python train.py --n_layer=12 --d_model=320 --n_head=5 --n_kv_head=5 --head_dim=64 --d_mlp=1280 --vocab_size=8192 --activation="squared_relu" --norm="rmsnorm" --norm_place="pre" --norm_eps=1e-05 --positions="rope" --rope_base=471000.0 --rope_fraction=0.5 --qk_norm=true --attn_scale=0.208 --bias="none" --tie_embeddings="early" --parallel_block=false --extras=["some layers without attention", "local attention windows", "shifted keys"] --init="normal" --init_std_qkv=0.0221 --init_std_o=0.0 --init_std_up=0.0221 --init_std_down=0.0 --optimizer="muon" --lr=0.00201 --beta1=0.95 --weight_decay=0.13 --lr_head=0.00527 --warmup_steps=0 --schedule="wsd" --decay_fraction=0.762 --decay_shape="linear" --final_lr_fraction=0.1 --batch_tokens=[65536, 131072, 196608] --seq_len=256 --doc_mask=true --train_tokens=678800000 --steps=5256 --dataset="wikipedia_en"
Each number is 500 + 50 x the weight over its row's rms, rounded and kept within 0 to 999. Layers, rows and columns count from 0. Numbers have three digits each. The size before them is the row's rms in percent of the matrix's.

# layer 8 MLP down, 320x1280, rms 0.11, rows 88-260, columns 800-879
098:456477470476477526527457484549480515536565520452527429491512430604503545426499463460583481544532516488510528427440423407526521464409559433475487496514459506429502481411488524558527521473466548501464543571441476454389535558466571501589424499
100:481508568442523561466480500504498433508373503471526464493502419481490577534406486491583516492453531518475421450405499423527535468517517540527559542454538564474521500507516474533456515488461476471484492441455422561460478565493471559520517496
102:448568417439478489533534563509535527421443591537536521609520355496549503518449452492505506550485484578455643473519427526463430540579460513427509545557566560510524394518482468494484521526457461573460449472546551364469485463499510451509536499
101:469530404518512525480507495402427502510471534477483475468568538515446523478500469438435514427460539483550520473420415554463505509561551487504542505503534553394467493516522462450553500508556516519490578552524456598550529482541507500466508509
100:441519536536476458445461499497536453446623505483476448543558498556578591492494524497580501524399465478471462400546548469440492465546529442536440553402443483527451522534462461577524512525506573526501514488452449448520574553549465444514434467
097:423556465402566471509470540463505489486525502509510541483516484487513482564458418530575510461527478577514426486538522473493449512506600483492463462574477511561501531546552495564481570485508514467502407548469485489598526460470573571449553489
099:522422467549418447496455546526554541422475528477505456578481462564478488534432500501467541514547481493440596579509562521539550628479551574522557520513510450512474490451468546531515481456455519445483471476495479505542441482568491546455563522
095:510495408555505493534480634569577574555482467502558422548497501500546546477428444537459518521501512428504551451576452553518567460489460471538550463544509463635545526445478504513494358406559478460521464530530426480473608578460541550492577480
096:443550438467602451379518515516581448427431514493526456465551481439513473537524408494505476451510474497560565404606604429504369472491419505573544532544487515396519472390489537534505529531467522567505533450429485448528378518535467512508448481
098:389520488461569523595434531557435470540458481543442559481528576486552463515534515601432445465466484515542472485496513546475527495568525467557406481482517480544541492479488503409508510493513472448521438525436427488461557520494500428355446477
097:534484540525446421538491504478449594469556544523441625538496430483450482558424552522513469454541488507504479456427450519475429529387371509546548448547517543485466564347437527514478476451404516581516537518538542516494610521480519490564477488
100:527495533421523543490447508517562485454475426433511541477516554494482490467466501526507539509439579369511490500515635594479390579504473468504562498451387486551540461483501428477479487519474398454541454467558534443435510538574484477558601471
099:450456453471424493441428441494454567626518467516490520532498410449484520504503516492463535372461531442535491520505532454407477498484551609490478428513454434549523483567476515414496488498478522581513519507432463434467551408485536573414447511
096:535562568439450466602517433412396405532436512421560459538484516559469518486499528481460473501488525494500534480555489493559539531552517469524506444445563564394407558457546548548486482496488599463499533485529511325531371494523542542462456502
103:451495535585509531451521498495515452583500469445465504504561471439527509467575506519414518540489444467437492543473430423476574523506518574516462528479507522460502487431499553562543430539557491587496583504512525502571585500434483637610579490
101:451530467461515469485541521604468485570530566495563524559478464463493525522475475524512528542474573463532543532472417485556507469494416506496465474494560398583583497502506473546465529472458512514497480537497447556453519485485477532328499518
102:486544442425504505476509475493477453540489429399548473554507547406524379525552508465602437601451531510532533446398527563514565520465497456389447459544470497484521480453447499445602539526466498450584483494559550551554394506504472428517414479
096:634409549523420516597495439532489502500458476377443477545550549494648556551546514495601451633481489420489687481459475607357575436516425422472487474465491474545546488405597511434548434518486525522461480461537513392465403553537475486520488514
097:480461495515559528434445407420445455490467499461572425495424499474508487448532450433512596484515541513458594492481482463450611532461545577433442545474552529509461465451595528555480581462554441571512440617496581532521477563544495564532503512
102:481472520487473476595464532445553524548514546577544472427524427496483501486458557556500522563542536472555462577534495563463483532570433477563465492531480502465536505561488517583364492536496439504462420514522551504446495561476533520585472497
103:555542521501454441511520532522482507475417493575514418493530458591473563566517511487475440473468543545533495512459482492494581401494546594451552582466519518538544445515539520509551545467541530530538501466522530548551466462535492581473488507
101:493443525463489443452443491542530462521529523532374580438486577540407508595472475570482559504519515497455534502511478552612397555570490521522483539441534493476475462517532517494505465533459510518500584492577488515497519488501512472523485491
103:564442429434470512532436500549510528437409527421533444490444520570506461451447468496553532562476469488461431483542568434462517444557486453517533527515496551457574466481473478508448521452503553516483558502448492531517532509470512493604486492
102:467529505523460467574455539499451515615481481545477450507561468485446495615464565478514435413368508483516456512512421548513490518432496571458456514583523494447441473494494558589478535516485498537636532538535528536436627494457502474518511510
101:518499513515547428402497434425482447382570482603470518525526463481466580508517589513490527468454573451538556420485471449529610534557479490532406512543574567498442552558538500461568503536455421485491504561478584551550536530530417464500514524
100:386429581565511585484443534557410472445421454625433468483438516554540536417549465467555473486473468503537468529463517550446419506400446491450526492438381500493451546520440421450513508448485524489514479590492520487436516440528507551555371480
097:602472619586505555568442466575497531416494501429595541472533433517583582564484530458460510462413486527481483573578397517525481497524376527551620513464519514491559492459552543504438477548486526538498537442393503591476553493461627504474519515
101:516504462497505484426450487550447511461478467518588536524543460515458476439465544594509481470567614518496554549479403518524498467409573494494472524465515534445434421469511504562438555496561512515473396440457384469513508466453528494384491531
098:549445416464417577509497525482521450626532577557458450469463520478457544514493589427532494560462468437386503489456440480427508536452490499559495613490572493447384510596444485500516527490426439583470524539448496569514474478412542512473402483
101:511430466515400526511526466536453507410494485470538514498528479518471512490481552525483493465431535513474537566533467446570490540477482544533621524523524376521507509477439535470586484517580545539530439586515540564510506522510516606548510500
103:536492527438499445538539528487546447520470467519598551507447568468502518543513549481447522602539432416500422409515447522595440568534569540482387544536551550504565541556509588455530522486535491550546485452469536560507442575588425523502516499
102:542517600546457448543506532409525525547495554458584506457536544510390480450457478511525514500517507419529569555439448525509456441540445516495491510527553415475486528539539434557515408470391420522462476445462508476487468504432510462525514509
098:529533492395504485479471484477506441541529571426511522522572496594474544407430489497556533562478479542530603450583535560482557557510509507529625501507493474490533468516642503536553554463457490494541486519470513517615351453530416491499434505
101:482456468489517532532534504524467451576470542502534482446543557593542526441529487567565526473532457446508512497551513423504573472514467392492519433467562461445478521470470544536432617482422586474534501580498448557460410549543397436483469505
097:500426477549500518533496504545411458457569398603534486563489496473501536506553520467539406450473540566486487483435506477446519517432561492452688470477468448455389531474466510560510473527668469478546457473435615476489531568576380549484461470
097:500453463509420564435535492466446552457441508484512454536556450534503494455521536470546553453560504494475561510530549444491557462546551499564551516446488517570469482534359449416466533474528525431490461519538518503524513418544477597516489502
099:463506616555514520557581435522459499510553472518510433486508416493418448557464442478504479514403445451531599432485425488527436452620471457487450550544572504507543497403493466504490471539434548628527440396554427485529502526539420484475556513
099:504494578503589440580530438453454518459532453533421561417498452485492436468587496541523520504505470544461502523547381428396537531587509512478459531562533460572520521473518523422551476489455494518519501388458488589504449512506425536455474521
100:522417527455409485558439561611517498587436482552424510554457470557435532476523470552489467493527516574504498429494542528512515396453421559524498521506515497496476542562555478511516540417490509465494526545552526570432563488399493591442504514
096:481408514556501556555514507446408500462457539509448547515531467452460360451487520475549459486497435523480513488477492459532463525509589453418623566470465441558507536418547448512508605449490460457531504444507475393526425592399518436576493490
104:482406466422490554503445537424492522501444500408503495571513529522531465530487545472538531523428543466497462587569546533450480496510452473486380505478493502559448492466475498585466433450520591515470383532582390427540517456480419390478424484
100:511527542521518531491522502476449541438460495533526550459419518535549564505501464384561505518486467524466560515403506625469501450518431444542459539552460604510608502479516464485461492469446507556534485605447589510524541458492533566590479469
098:582427481483410466465473473470457549540497430496468514465569445530537587524433443565531503462416436517573447479467427482414526479471557567663521526562454506485500501541409455509461449568513434462448490423539563424415520563428469477494562506
098:513511485415418514536493545593428422573492481535410512508588451502412427433438523503487406451455439405564564496454571465403585470559490522488567552408530475565480536511379514478478646505520548483453515533488442481458509439472430400572458485
102:489492521545509558451463457520555442426570422490485441492523510531479428641445389530484492554498453552445491465486544449567462505483490568545457421497549545379501541516488457500428503524587476491578413586542428601520503520567580501477513480
097:498406508568456484476551485555539498501571459569526589453554490390523480587402551480474542457509540578528505557451542490473468545460445511537364450480559562462524573531522474497460465497569496516428440484559434463454462542507358516463548498
101:551486510449457546484538441539593510461537467500372515522538496585485520446562564426416566542470445474569496478459567546514426476437533466487622465509478474481469566469518473515453519400504619474485556531495529480527481538580416418502457487
100:511468555531540470478527505482525478538406498556443492499546557454506409493462510573458488472421490543468498562445483513567414392542518462552513492513420559508411541339461468540533432467506408530487558541510540426540509509530573560473533507
105:509512370488550439548513416557570488495470412410533483496487510524362505557557563466474547567498562495419457482540457447407461513480435521372439484569453468486472390547486460348568514475503573521568521607549539520463517535488488491500537519
100:367585575495507443486387482571605500533432534445507482599465455432479454515551514443516476520547448531421533465517493548508518478553545593547428537540467517531514510485443487484538588573487530458518456530495524550437450513617389445387530508
103:636440470527492513436512614478397613507466568445515503438521462527532466465473428552548470450459501552558571454533534594460546548563455424488509505491456557457522519511566541496479511512461497442553522554415525444586572503499466620388441467
100:488432435459454550546584490488473406557515392494497411525563609492557516486537547529512526376493488559550496529537505521495445459516481524453419490564535547479482560379496441422535517498580563560500439554481563434410521439530509462523472499
101:443538532482569501502530576553514514502540505520432537450449566476425522329439522664530519515473527505488577438522487430524498451465497526394466533534547467490614543505482562559427478511530498496495542530687485457486513529462478574513572505
118:622436603486563596506504473566467451557290495385518538499491493495430561477499565549512493543505445480500500496583431521557410586495554498389405520484434494442476523506558468473508497492499575478529503496470521440580471455562518494422557491
098:545557547468480499560445474420576519630466544544508502420582449564495530410625506519459439462363490516407569535507536530415479580488508543517459502509438430448479489439562566440515489429481463533500453465495509475497494389494455409524562477
107:467383495549588510459458500453513496485554468473514525442459483469529576496520509519585507659438486500407502479457506487547428510465489483410451478540461506502514571482505491498507527514585371467495420493470472482474516554511581527450443519
096:562481463616460546456497463542534550511414470475413475495482512595576490541525507511496472419446494507469537538448479504508530571481481488523618529496507512463498461561478465472502417479463494478398458449470462567465522570553547475390520509
099:436549551500445469497542449567563505492423509532548454440570536476419497478409509493534429441497460429596370430472547519497503399519494506517480461497401515599477540473565486525559454476514549512392508501486529514518428489517498470544517493
100:559432521564513477501569556527483497403416625525530422518477517500640468414484395502586460429436601531544514563505418578498408481467463497445473506499507504576503496374617445580444570522557480532524560523443514475487581591496439494582569491
099:428499474495552499448529509492555571614480500474548484486499418437510561500467494458470477545552517520557492530462472589467502479433512542447597476459575509524549539397549516426526421481547559530509407493553521585437436528516492478425515496
099:466537585478518432458491463471490497381539547540502380504430384514581534483490411468528513522517462547432567413546472472427489516419472546543542533525521431448533542504530524518514600458590575475472554538466475379528492373546513528525479493
101:534443472439524535436475460554541520533500489432488464555522546435548504478426522472541469396529490487515538502503494432493564450449571503565388466431508541472582461551606398452506511526494498542465500532459510550520604561452535503553513521
101:442586526449539476497564469506546424445540416503529471454534523492497420581431486421505553453467585538534511454543437507589552558506502532472438543523458488528536468467552518440466556515557521567565548587543456463459482529489550671475529505
101:497502497540534526451414520533457558474540519498431594554477464551621506442480560559455533522487484516505477474471482488494475519510552532491444409485459479500473560506450467485555554555464468522530394552472501582671423446523481464567476488
107:461580498488583523496480502495549494510485463450504483539491439412437597491542501558615539511474551433396476526620606584453423527427484516549436535487450434504446517515480495466547560499453537515516417497491542513431601520396506460529598513
100:511423458509466525555495537531578583549485571471617463614496565544498470397488523471523506347442460588503592487531505516515496483488629573446496538508520530409556486512476428439467463493607388533512465476521484459388551516511463410446518533
101:474496590510410521605428522473510568444521480483560471500449535544513507572484470501494447437493499529547526449603490422586508569490570634442492531404518507420509520454546564499463542476412478537591424537556461473548526512545438510507433497
098:498498503501559524523527548548532518510535409512458629579366543522396444600450553501538506501531535522523424542545422385522470414442469474473476494498480528584430511443427453507495415557457526437544500485458562466522393514430546538565536511
099:548576427543512492495476439483470546521486495496577451458471519466470540392526494578485456486493514469513508558477496450497593492610464468375424537509541466575521502571478516533555542581528380458491552499496510463489423506436419532498507499
102:576521590512530476487505504531518468499526506497567498449422435523567451433431461527494473501473496439495493571460616498604448485496517516465467465554532548587581518451591551527532564453426455548459461598447578481588545432437563481556550526
099:429518537497567475509538501476495466545522459520530504476496562507446464494566482535481513417421522562386513549472532633535522581508527458557461468519517575521448504498559546530473487467496517474547456560497535424463541364459513464436522476
102:471625451561507423493494535516497512432458489470432503540452547529559561474530546548593516504430440518463361458595579560480469508570465522452562549467461490563479512449536493624489539503484480476493412528542487379534514529453455423547523488
099:565527506512538507401534477472485482459578479505458336433484443491498491539614435537527478516536574509526573475442601446446520508512516449482528496521586470513505475506481481486429505526519477612501449542492625478474560486448473468457438444
098:503579438513480506617492487440445550520504485473442520480416493468556517588459483452495496499562484449527484524461521519551511498539591470547447492439516521461469582491455503513439473496590514459468488376514470398502585465510479478536521451
100:491442469533537546609470498463490457445502523644373481566382488480567516575437444532497543445503549495375397523506506448470484488566518498470512521460559415537388561476590438494550448483457481533488509543583606525454517435539491543511469485
099:462579489429477525516470506506471458578397597425583528498494476537458585457370532481541523585507517519502523616507460373547414448449567548528448539523490419511577482496518458552572586537484459449484572582599607483508555516547534612548515482
099:487531526444446505539516518487518532486594519440371558513517455469569531528473613495472443458508503412507547489415581572480528471488539601533401533506546512523412596554479459548483493524530508504539543430484510469481453497457479589459487501
102:540469502469544457391546496653554461558496588631507457471584485454526567481403489469544575568457448504504575550540502467576509406539444518478552494572449462467569517475450558569496507431523523498488359483534448469492474436470551559468508495
098:499480524477511484504516449513498560508518410460495534477485573485516528555428566474540485482483442455609494510579498587562527391560467588616517491492501597443487562454494414432557576460584558445549591487477565549475449555485495462543490511
098:463563492500631493446455470477493498532483430492565463457502430431487535486550561442498498480549479562349399461604578451482403571538520474419499567556484490401555474512488460478481531558511449493479473552584498566529511421419505462499509517
101:519598545513461424500519403484463507357520496581440431492507448490507528554556559551571454507458544443542460539369594533499515484537487406612431470550491556498469491465442511424529449551500504486439557542470515473527506403492456511459543495
102:475458531572495460513487485587478460532468535445463533421426517559455406406491500528457496425522551525505437472486594491520465497511590436538661453520525464441496534580528472537530491577584624452481525403498488515503500571442444475463442482
101:464488470479577507507531600488561478417491447594528555551459458523482496508549527599580489452587522534461530467511526470527503427491490464500450467518478478435484587497587447558415495535571484489570564540511560571473396352488526482491545486
099:477489514451447502518489629525467509569453489486473508505601359486520493499441429442548567574564483527586531553533500523451495573547599517512577479545536538524499533517508528549498495509488485479490470494587532488418552536505507548465446484
098:487478458509506481457468514522519545435543535517578513582473401506530528442487449480522462449512463516549482557547534535518552548501540461499658481563550493607450532492486479476492508475483565510546489556440392466485522523572520449593494518
101:576558475458469479527521470455427490539489425506558439478508590482589475511517502555496547560594482556490507564540546488502488549493546504542565484563507531568436500456621523494529494536548463490480535469486429559544492590449557413360526484
114:465467566459534492545516512518515521586609449500571487469448472481531541487561496497550528611483518424446488507435479497515420547501582491480579477456588503446473477524558525443516550466534521481518434518444444303504447425570435402467455499
101:532461458534500475482525493537398495477512449494525509597530548452519433492544474393571530553536502532442616421571563364516566585493507512573483485582512574504446479507523527551452487507613452469510486483389455363545550511461575535486438499
098:508370475442445530343499492464451529490487535451506502460488418418599391485535495498516512474529451420502500486519548476485497492471549571450537500475513600544509552457560535521442425495481475511471397475426427512525458484461467570485491486
102:413511438396540473455512455446508531514508474533523401484351570455520468407556500406517459492558500561598484492490563487464415411511413468487545546472477470505484564461517457470479469535659483599550534575463488501458457529542493447416453482
100:498513514531487507420552426433507515533536617545532491612556510460567514548407484565478482523581490516489455585499452470402477501546457493535481468466449457449503529624515513446573467506540491511414430533437493526547547521480486500608443511
098:528459515487465498469499484539435473493527387483483546456380502504533494486364408501498572481431533541422486478516534567454448482418555448503405494500436467451438513642435480463535528447479529476562418595499448498514520379433521521499526487
102:445560563560531510509496411564522534488485518541372431525500432557510516507534457438565467565498514532462514428443530525488446459549577510545462454425507486493551526431483540502469494446458525431449515415564529426421487480454504510439561505
097:443517594521508511553526527470504534496535441480456448556533487498536469567547510454567547466532478497417495517379470452545590374459583415422502555486451553535464463569380518481568522500517547441456444425390509579470462490448549570528500527
102:584533443553469603451491517476525486461452400598371474503526542513562591550483487372535462472559516463496481490488498485449454463591554488458475427483498564475463473473475534565475496577551530537504480550493547471473546518465525573568516524
096:542494509482590480511515499457434528564502482533510542545554483533480474415484529559475489397524491512453555510515489501520516531495499505523414499523504514545570430496499547481524569564528476454412493397435512421472524414466518505533461490
095:465435587456479496510478532493553523493462506455540522512555512540444432581472475359429493454532518544562451480482490479539567405463510501496461443494537547409438501464513431564492485480470499499513563428481428510516456471496500548541444487
103:521403444483471482404495507505519562492491488557496455551526519510471431558494521489517576494516485484615458498495532475502472388478496483555519473456555547479428558462467566488549540502472475487515574489572631468440428527490424507650490471
098:535514507506610441413477412528553540584537474424452425502477558503488536413508585435470529440499386461515492520486473600481544530588570414459425557474503544448555521573441525476509604545517475486509411503516417527426536422485532516440476534
097:519560574486580437598388528484515466571461559430499502456417502515562464466494475614505538520399540534409452448426580472435539559356467538492565512548412527408524453465551541468444463485471486520543463453493534480461475478586461627513554518
102:520544480528477586545454475520498496517574452401388509587580547501462472577396501527520502576526552418525463535431437536501506590540548486459496569462524490453547468507425489548563426440492567475515459458471528512442533450547476469581520530
098:450412571393514452577476494535463431520438510532499479565531539500504600497467501543509496506491404559482495537453501542489462482533618486548582466512543543479397528576575476406489463479469512494501431459392452533547534441500582456592519501
098:510441520432447588541469494444459430513512547503484541505394493460537475556550533561546408586533467535423543503508501474455488454494497515430515441508435516573551570438341525515548505507468532500451504408458435450589460469478382441478504471
098:493437553603595498431507455433508480485552447436515522606518597559416457509409499550529543533630440524548460500527487486492457478499497412552473524523454437546565585478457481433518533546481663486577469476538448651513451416552507509517526494
103:445530535461527532516547510412475492552476440586564556508452566447402461507458493475537475524545484541538525495462480465505480489532567494497484516489520441445518455528490428480528543591466433543472564483613396525515554550439516530471371509
100:507552537450489473505469484520465497518529462520474546525500544480525552511454530512534444426481572475472549527476597549573591419376507599560415512449560498472499486486494488485475621525501492512577480497513403538541524508393406516451441485
103:474545502419515460543461480495462567485549556445435437490534411491510557526479434483525464350474486487520522488450462451512451520534546464568396489534422525487552520469556485563511616594588517632491600431454485513490403467439523531581498491
102:499462491607509496456465505471541497524505420474479527485511521526608399550425634565357533450568529448567506548509523592437480523551521357571561462530453514540565580506593484490499479535470487484535499527515537616437493448487495499488480470
096:545586483452499475550504529459442427588489509500485475435633452533463494547528520491563455393566493463508471496469512473541503507400566617456466541402495543467454519444477437545495534485552499535528505425499517522521499594519485491479533499
099:500486550535533510509563524534557457468497587620530482466467497438549524482582459397516494536504491505498604481520503461479531481475449539498503487540547561483498485554525531527562515523546503499582460498481496430490460463545549511547484487
103:497465386608495482464502334440452499423481472529440572466555599421472438437508508548495499592502504585537541489468566497560512463598538603479483539441492394444498509523515547368444494471447459507510540534486489509495544542436442485462505493
098:416503432483451503451488549485537577500400475493483483504529506469461556446465563524450514545503551477464450514508522515513530512570547489432465578534542522500502496432477485566507496613476523479541427536417486522489529551537495633469519528
103:480519387488498444483463526630468511427480539453560525509477494500514546450586490532596480433524558532481499461543576507543534455473483582471477474469636462400484525499526484551418477490491377496453569469446605443559361456526483626521453477
099:471568529453475566415470542498458528558489475611391477529513508484590423465541467488451482537507493446554500532516502518420579530552442530525485538506586457535524515592535574525495616455553511437456443495513523508476426445480423452456523488
099:429535495568484524509460591455500472552467483462542389547523518565501431546530353468440542345487500560543514464550546441427553444450447518551494458511480470490565529438444602561456459477573451494512591453511496495575418532432482523484542501
100:584541549540503510428461537474558492513572464424499468486491483487561462528536575539498514448507487525474533533530420476565463528523553455538499537510538497495509471487493469528511532427575468443467534555496508486529544500465412461673505488
096:439508473452409539503498495586469471489541484575552476560560517528459432576469532519506493350549562514468483526518456515368555452503456481482524558530516479595488511458571511551500504486527566482514457514575409568537568484490568395452502504
099:584491474515510477459543531537492475461525557434469531519514439514470527503492499452438487476543584458481552486594511518457457394457428493472598547446498493519474445542499469456560510468486509469502539531512552560521457455503487498504398510
099:547489548530424511487433472548513581377494551558567549470529456575468462351536528568484494432480324570476541493502453505483457469437473461555424527559541503488508510523564514479413558482501579468584591498487499554477549532470516574473442482
098:560422564494551533497555567471431438506516453413549490491498539523580545566437664537436531529534413467568505492509425479378476496522481520509422447428498510542524459479494533434577477509388482420526459470531465384539565495452548445497536489
100:522486507504537481567466499587519494535505443546525487581475499502556512429467491488577474481535441515466534504506474424525476626525483561503500588481465478515490546503581505500511436492587446541542519473540451504493574509488541486495520478
102:512523483484503523553462457523500493544511444500525526531549577494523373507521540547495461558493473571415443472545561506434476547442577486504427539502467593504450519468471455462464498575419486498479470517527466500407505563506467452465467530
102:447534478498529472556498484471531487536471440472548510568534408574506483576471507457491484477505475562459493466503500545561520509574517513420600502534475440577526460467506493559522535529426538533530465535431539496473548501541524461531482505
096:549510427477616544511523519510537504455538524468484459532480517438470469548502505533555524502494470584425543436620389431424490585539408552422547461461472505434562484550496531490537525501435413485443572501451420645487530503537519476469462520
098:569553381541577452388490429504498568472509539514497495493466392570430430545463477502500461559584576502539572557591481567426591448449469516426545508418424445522575557574437474415492516514479489540494452525530511531504603452505498563473387515
099:518562583422533505509525545446498500403423555427498532544471570474519438419544505547477462436510505415544529572455477402451558524501498453540343469553529614449500573435583524413578482467502513528445423508443502521599533538537434424523590507
103:572524465481595477426522527508489485463454513487549630501480467521460530538538451555503501559496447454483446483581520516580500450464523501487436497639495440613451470502563517473545527511538541526594496430536546481526513542490531552568462518
100:492548488494478534575475500463443515519551626560500541427448486537458548434537499496429564539424462600439479510590508517521516498453503415506430534565533484524544462562511467553477525520518539509500414391539497374582532446523473433465570521
102:568611422507547435527546433526429562507442511494515509512485552522445526506528550492498586547464564421525530439500500525549480516418424480527456477483505514547474528511453583448467440515437439584538526514572550478526477532528454407590533503
098:484516488536574494556539451546402528541433505466405510473518497500518518450435505506511550456469482416514513518489554521428480548546474525498458523504557547468556478520571489491447447463511437498454555514462497546551519455495454493494473505
099:436587523508464534486563466478455470372478437491456502528468589383517520485573480547446454388497569458564501506352567517424520520548522440487459465476518572579542526354508526435494495546425535517463408539464498585498439489443540419513516459
101:470569505517513456509453492434474534527519461555493520498493561515522498584500491478556559521524509404564442538468530401493474535503513506478562567441513521525434496532464475528470485405463496471445532444541487606490489533439546615512569496
100:440536504471664547476479402502503471500584458517494418558568434546497438533515609582514485499558442553469459512500548521516462553512538474559478454535581475439455482442488447512566478572549521484484577549475409577471470564512475553506477480
100:470501504509498461468530514539415492512555473501469477456465534499557458514544505449455443490512578568505499553438515601528543577436495504540755513498512507511514467475485539528536498578445485498479534519451431594414577486570503522536485503
099:591475409544477505496489490504511511525419574448515399610561559435441446584502533482480530452480472476539471510532445502477516457510452545544539535444526445527547487466444509543540559468488535539560453460493501513449623482480472424484513504
101:488634488474529522530476467407564501494527471500469608497538473545520577508480576531460493566550470454500484460518510529460593557535567480530620519541494583590473524571522491458468462523515495530492483452429473502502515483546558451482579518
101:485437505403531510540504518552556474522495494464410445583394490486450408469590548421535476506582511433557473464497580550590484482657507584377637515486545453477454456522525532472488485530582500447470538496497562473528563442513426518493490470
102:525535497525614522400483563520558524474484508533506501419499454598432531446479350457603529484485489550523510567559499513483480530442500473482513497525492531432488551524456436512509591532596596498558489479564470373420430517471513466513503488
093:484468425506548493506499497540493473571497435478449486544584529478371485524492531417495506610539485413485520526485444516458592465486488458520520551579458400513579445558571419530430452527472516551491506400512454482486610586517534518544438547
096:380448476529536435431505480516479522550484436526408460561481469513534473510554384485404446398507453556467512517556503423558537432540408560426497442506495618292553473537544466586535457542513453539472501477542507466471408542430566483545504479
097:484436550496586508405540472582452503539525472522466500578468443549476547402423450498601501483507474469481492490530616481520421555484491473498421499466585504584428582564479506537560463518502516490496501417458508494477521453510461468444456483
101:427518404582489557548464504581493449523517431584416508490446473508439513442531526539499460553478576578619506482402495461556617570574476416487598456499562448617563478526523431492484478556475511458454425552511480479500614466448519452480507464
106:460529439574470493485587493401449513453517403525453632488546495532507492527516514492497475501491501569497435422553488602490525563480527570466496459529485574426501525547497527394664459509471419455531540546475522437523506550514479534557482505
098:544476488561510475460432524437449499545533542532506484546518562545545509402456512471417505521462505566386542523541480540580421408533479435492471506513462497517471418533571546509489543513696480429439589448438535497579547500458437455431431502
101:461486576479535424500504480473473424445542517465553666522530441509474511481506458553443533558499448538515563507438452489458431504504490482435648486514511476520537541495516492474426446497523520549449448401502635601516489482447558490531538498
100:474562548544550520538574514468492498424502480520451430529539459468484497401473516414473490474567533506506529510502463593412583473480588449480513471443456485510551560599591467485469529515454442577495488417439575428488526473459496448427626513
100:464456504515587458441503451576496537406483430509527527443572571586453528534457444534522458471607454556498443422511499492483570469507474601582497505459486520493535537570466477468454451417440513595532506547428448529532383516509453585521541518
099:494513513387496589523501458553553540557523495574542548513513449483548503450506550533457502504481552542492548539526531463496557477513450452467560513512543502524475445485458513572517464494545504483515537420469479542535431550499500579521548519
104:523487462469552543426485540548519446573500477461493397568523511559481500489591548439539481545503551522429554487534550502565473436518482531598488529500569544605442494420440504557437514436409563529462487542495542415460460470552522549543513481
103:570452508459539440467539429443446481486459549547513507502508365528495464444480484533514502453510521474512506522531593331490476425524440436462542460563540430497393491538570508503489607468492469442518410433551463499478492444549463503551462506
097:583503509486492435416490518542449463472464492522504502551441560535492527522522501501556504478486469549542471537476556506544522379555440476570510469494565527499501516553512491531431570499496512471535518525504438423531477608554446577361487503
101:462422480525489543414580521491471513545532574458561501487425567453464519517436495551418528524438476475532551444514493468519469560554550530513570441526521552528529545481495498509497439440462490526499605431443515528446407531384480586541534513
101:532468561569528551530429459534511492498591486573484529469466520546490458506505528518512504512433566462490514474511531399445481540437515575490538450424476466486520500603460517415501536400535524500490463558493582589541518454468495447424615511
102:457448424478409467517526416456488501558453498545541565467569388504441577477482537581464513516478453409465527497410433439566522466427405480445408425558505497483516466459420553533538480453474553496470520484586488581471502488405513447495456518
100:505482484534514491502503489507510438527523536569495533469523496625451444601486530528492516506534520502520412456455458480509489560549516541485529505520535482478512503508574540374567514497397543514565552495508416484511497374451515553458510499
101:451479559560487492455474449454498436557473442504509474611607460525568489614460501498660487492472540463463484477538462491552475590496419463477493413553621512458503515551483505509516489501537512488559523543677578449554453594436502344506472522
100:529407442439535468525425529503480510526514483439487473460542547534330417511589488488463541580491545513514568459490460531483540524407412580548507509489427480505467508509534487549523482486493513511595491398551507450416482435439558444451543514
098:443502503529431468513521609522552502518526634502485633509485500522518556463438508564560578451583534522429522444539467514465456476550612559525519509514582468497399479510587556450459522480496584484494572503469476418601579499503535492505492474
100:527544419533406600497558503466499520450476502507479530440439443392444521476439514480448469431389427561538527431505462522527562520470483472431599546425420499539515499513508513475472498405471498464444476445539490453491559424465483600515525488
100:490532561526498507466555559580537430429467496508445462475469448582469542442503430468521494421549522558511539532462526492480507539544495530512573502471464534535462521503469520478518424456475514543477458451449545481519532555524535505540503490
100:516407470566464533462504512497459492546519509531550551358480480507508499601434491438533493515544449508457565585599547487552477420483467507586613490497548491541496455497450429476508535461476449411517546531587525460458525541566453565485416464
098:442518474646544482478443506472526537582428556404592552436518499506514577487566476574431465454484530481485449484476521598473548483497478608466595583533436422508505505519580445498453459551475487527497426545497548498458532492572505487514571494
101:488488451606460540501435434419459543398448487545526471442587536484393540615528589500495511558424558504609462508494495497463468524531429554448461525568552641433463555451528498529478495534539546526598508634502581521525425426524481472447503479
099:521526459493487518456559491403467363404559514607578498394549557521523488539413326424502471622444501536520442485510413531517420552443480481488573488456446470488419507462514569491464451506458558460546543499531567528610417404517531500476487496
099:527549508513481530490514499542538557456575491429460431466498602465455524672494435528425520465409481511441519506483523460541533575558443519431470478468560465461471570579491591437442496559461537437516551475517456483457468468514566594521469509
099:477458453476410516539482503485468570462519566526469447508563498475460421499481531448513424512464491470665574497554379513503520593400515534487539457586475499496485414453440405467461449604364414554414547466581466486449500554549447500508468470
100:544524470501419503478583510542439493557563516462534471501423656549515538338511643433393473646512447470441483504531540535509472514445410471420496519542487535513466444487519530535598481513468501465537497474470482541557387481467473534470591497
097:492478482510475504537502471556471417513497466483538485586484568517500455543561433520448426471539431418442483593508493467518474369486495609494458535552482502474524590570419518494583483564512509465453490488532535488472412488551490409518427513
099:525481481552520452453477548568489449510629480545518481458508502463473492413447486509592473562474513445512499436481533494355487500476429600475575504578500578524609500527537537375515562459502458516491535491510512378503341450461447492394439515
099:610553489409471541509505551516496533546473463546570494379487660544511550550527579614566546486513516482580468466518525509493576496453617492511460559632422453499506446474430416564460479397478560505568535478526612506528498580574523398544537460
100:463399533540532440541463452488382452526475472445480560537529566519502529470462477495485542470372503515499490509400522515500492525459448519573567487517441528515491494516499470523509556479581452514463534495550455420591553608488519562546469478
102:460482482451486494541493516469501475503514488514545437500479525473450463476499533596447530569592540498480597598490576478463509537487504531462515463472510552577493541460419549533460509476540445512516494509472419438481411564564400471478487489
102:454488442478581479426446530507509576528453532530541545476503471501494392500463414558598500413514481485495445439414462476504581568498515511502438457501533524442512537553511503530497590501509497516484521436508569534471493522509496529418500489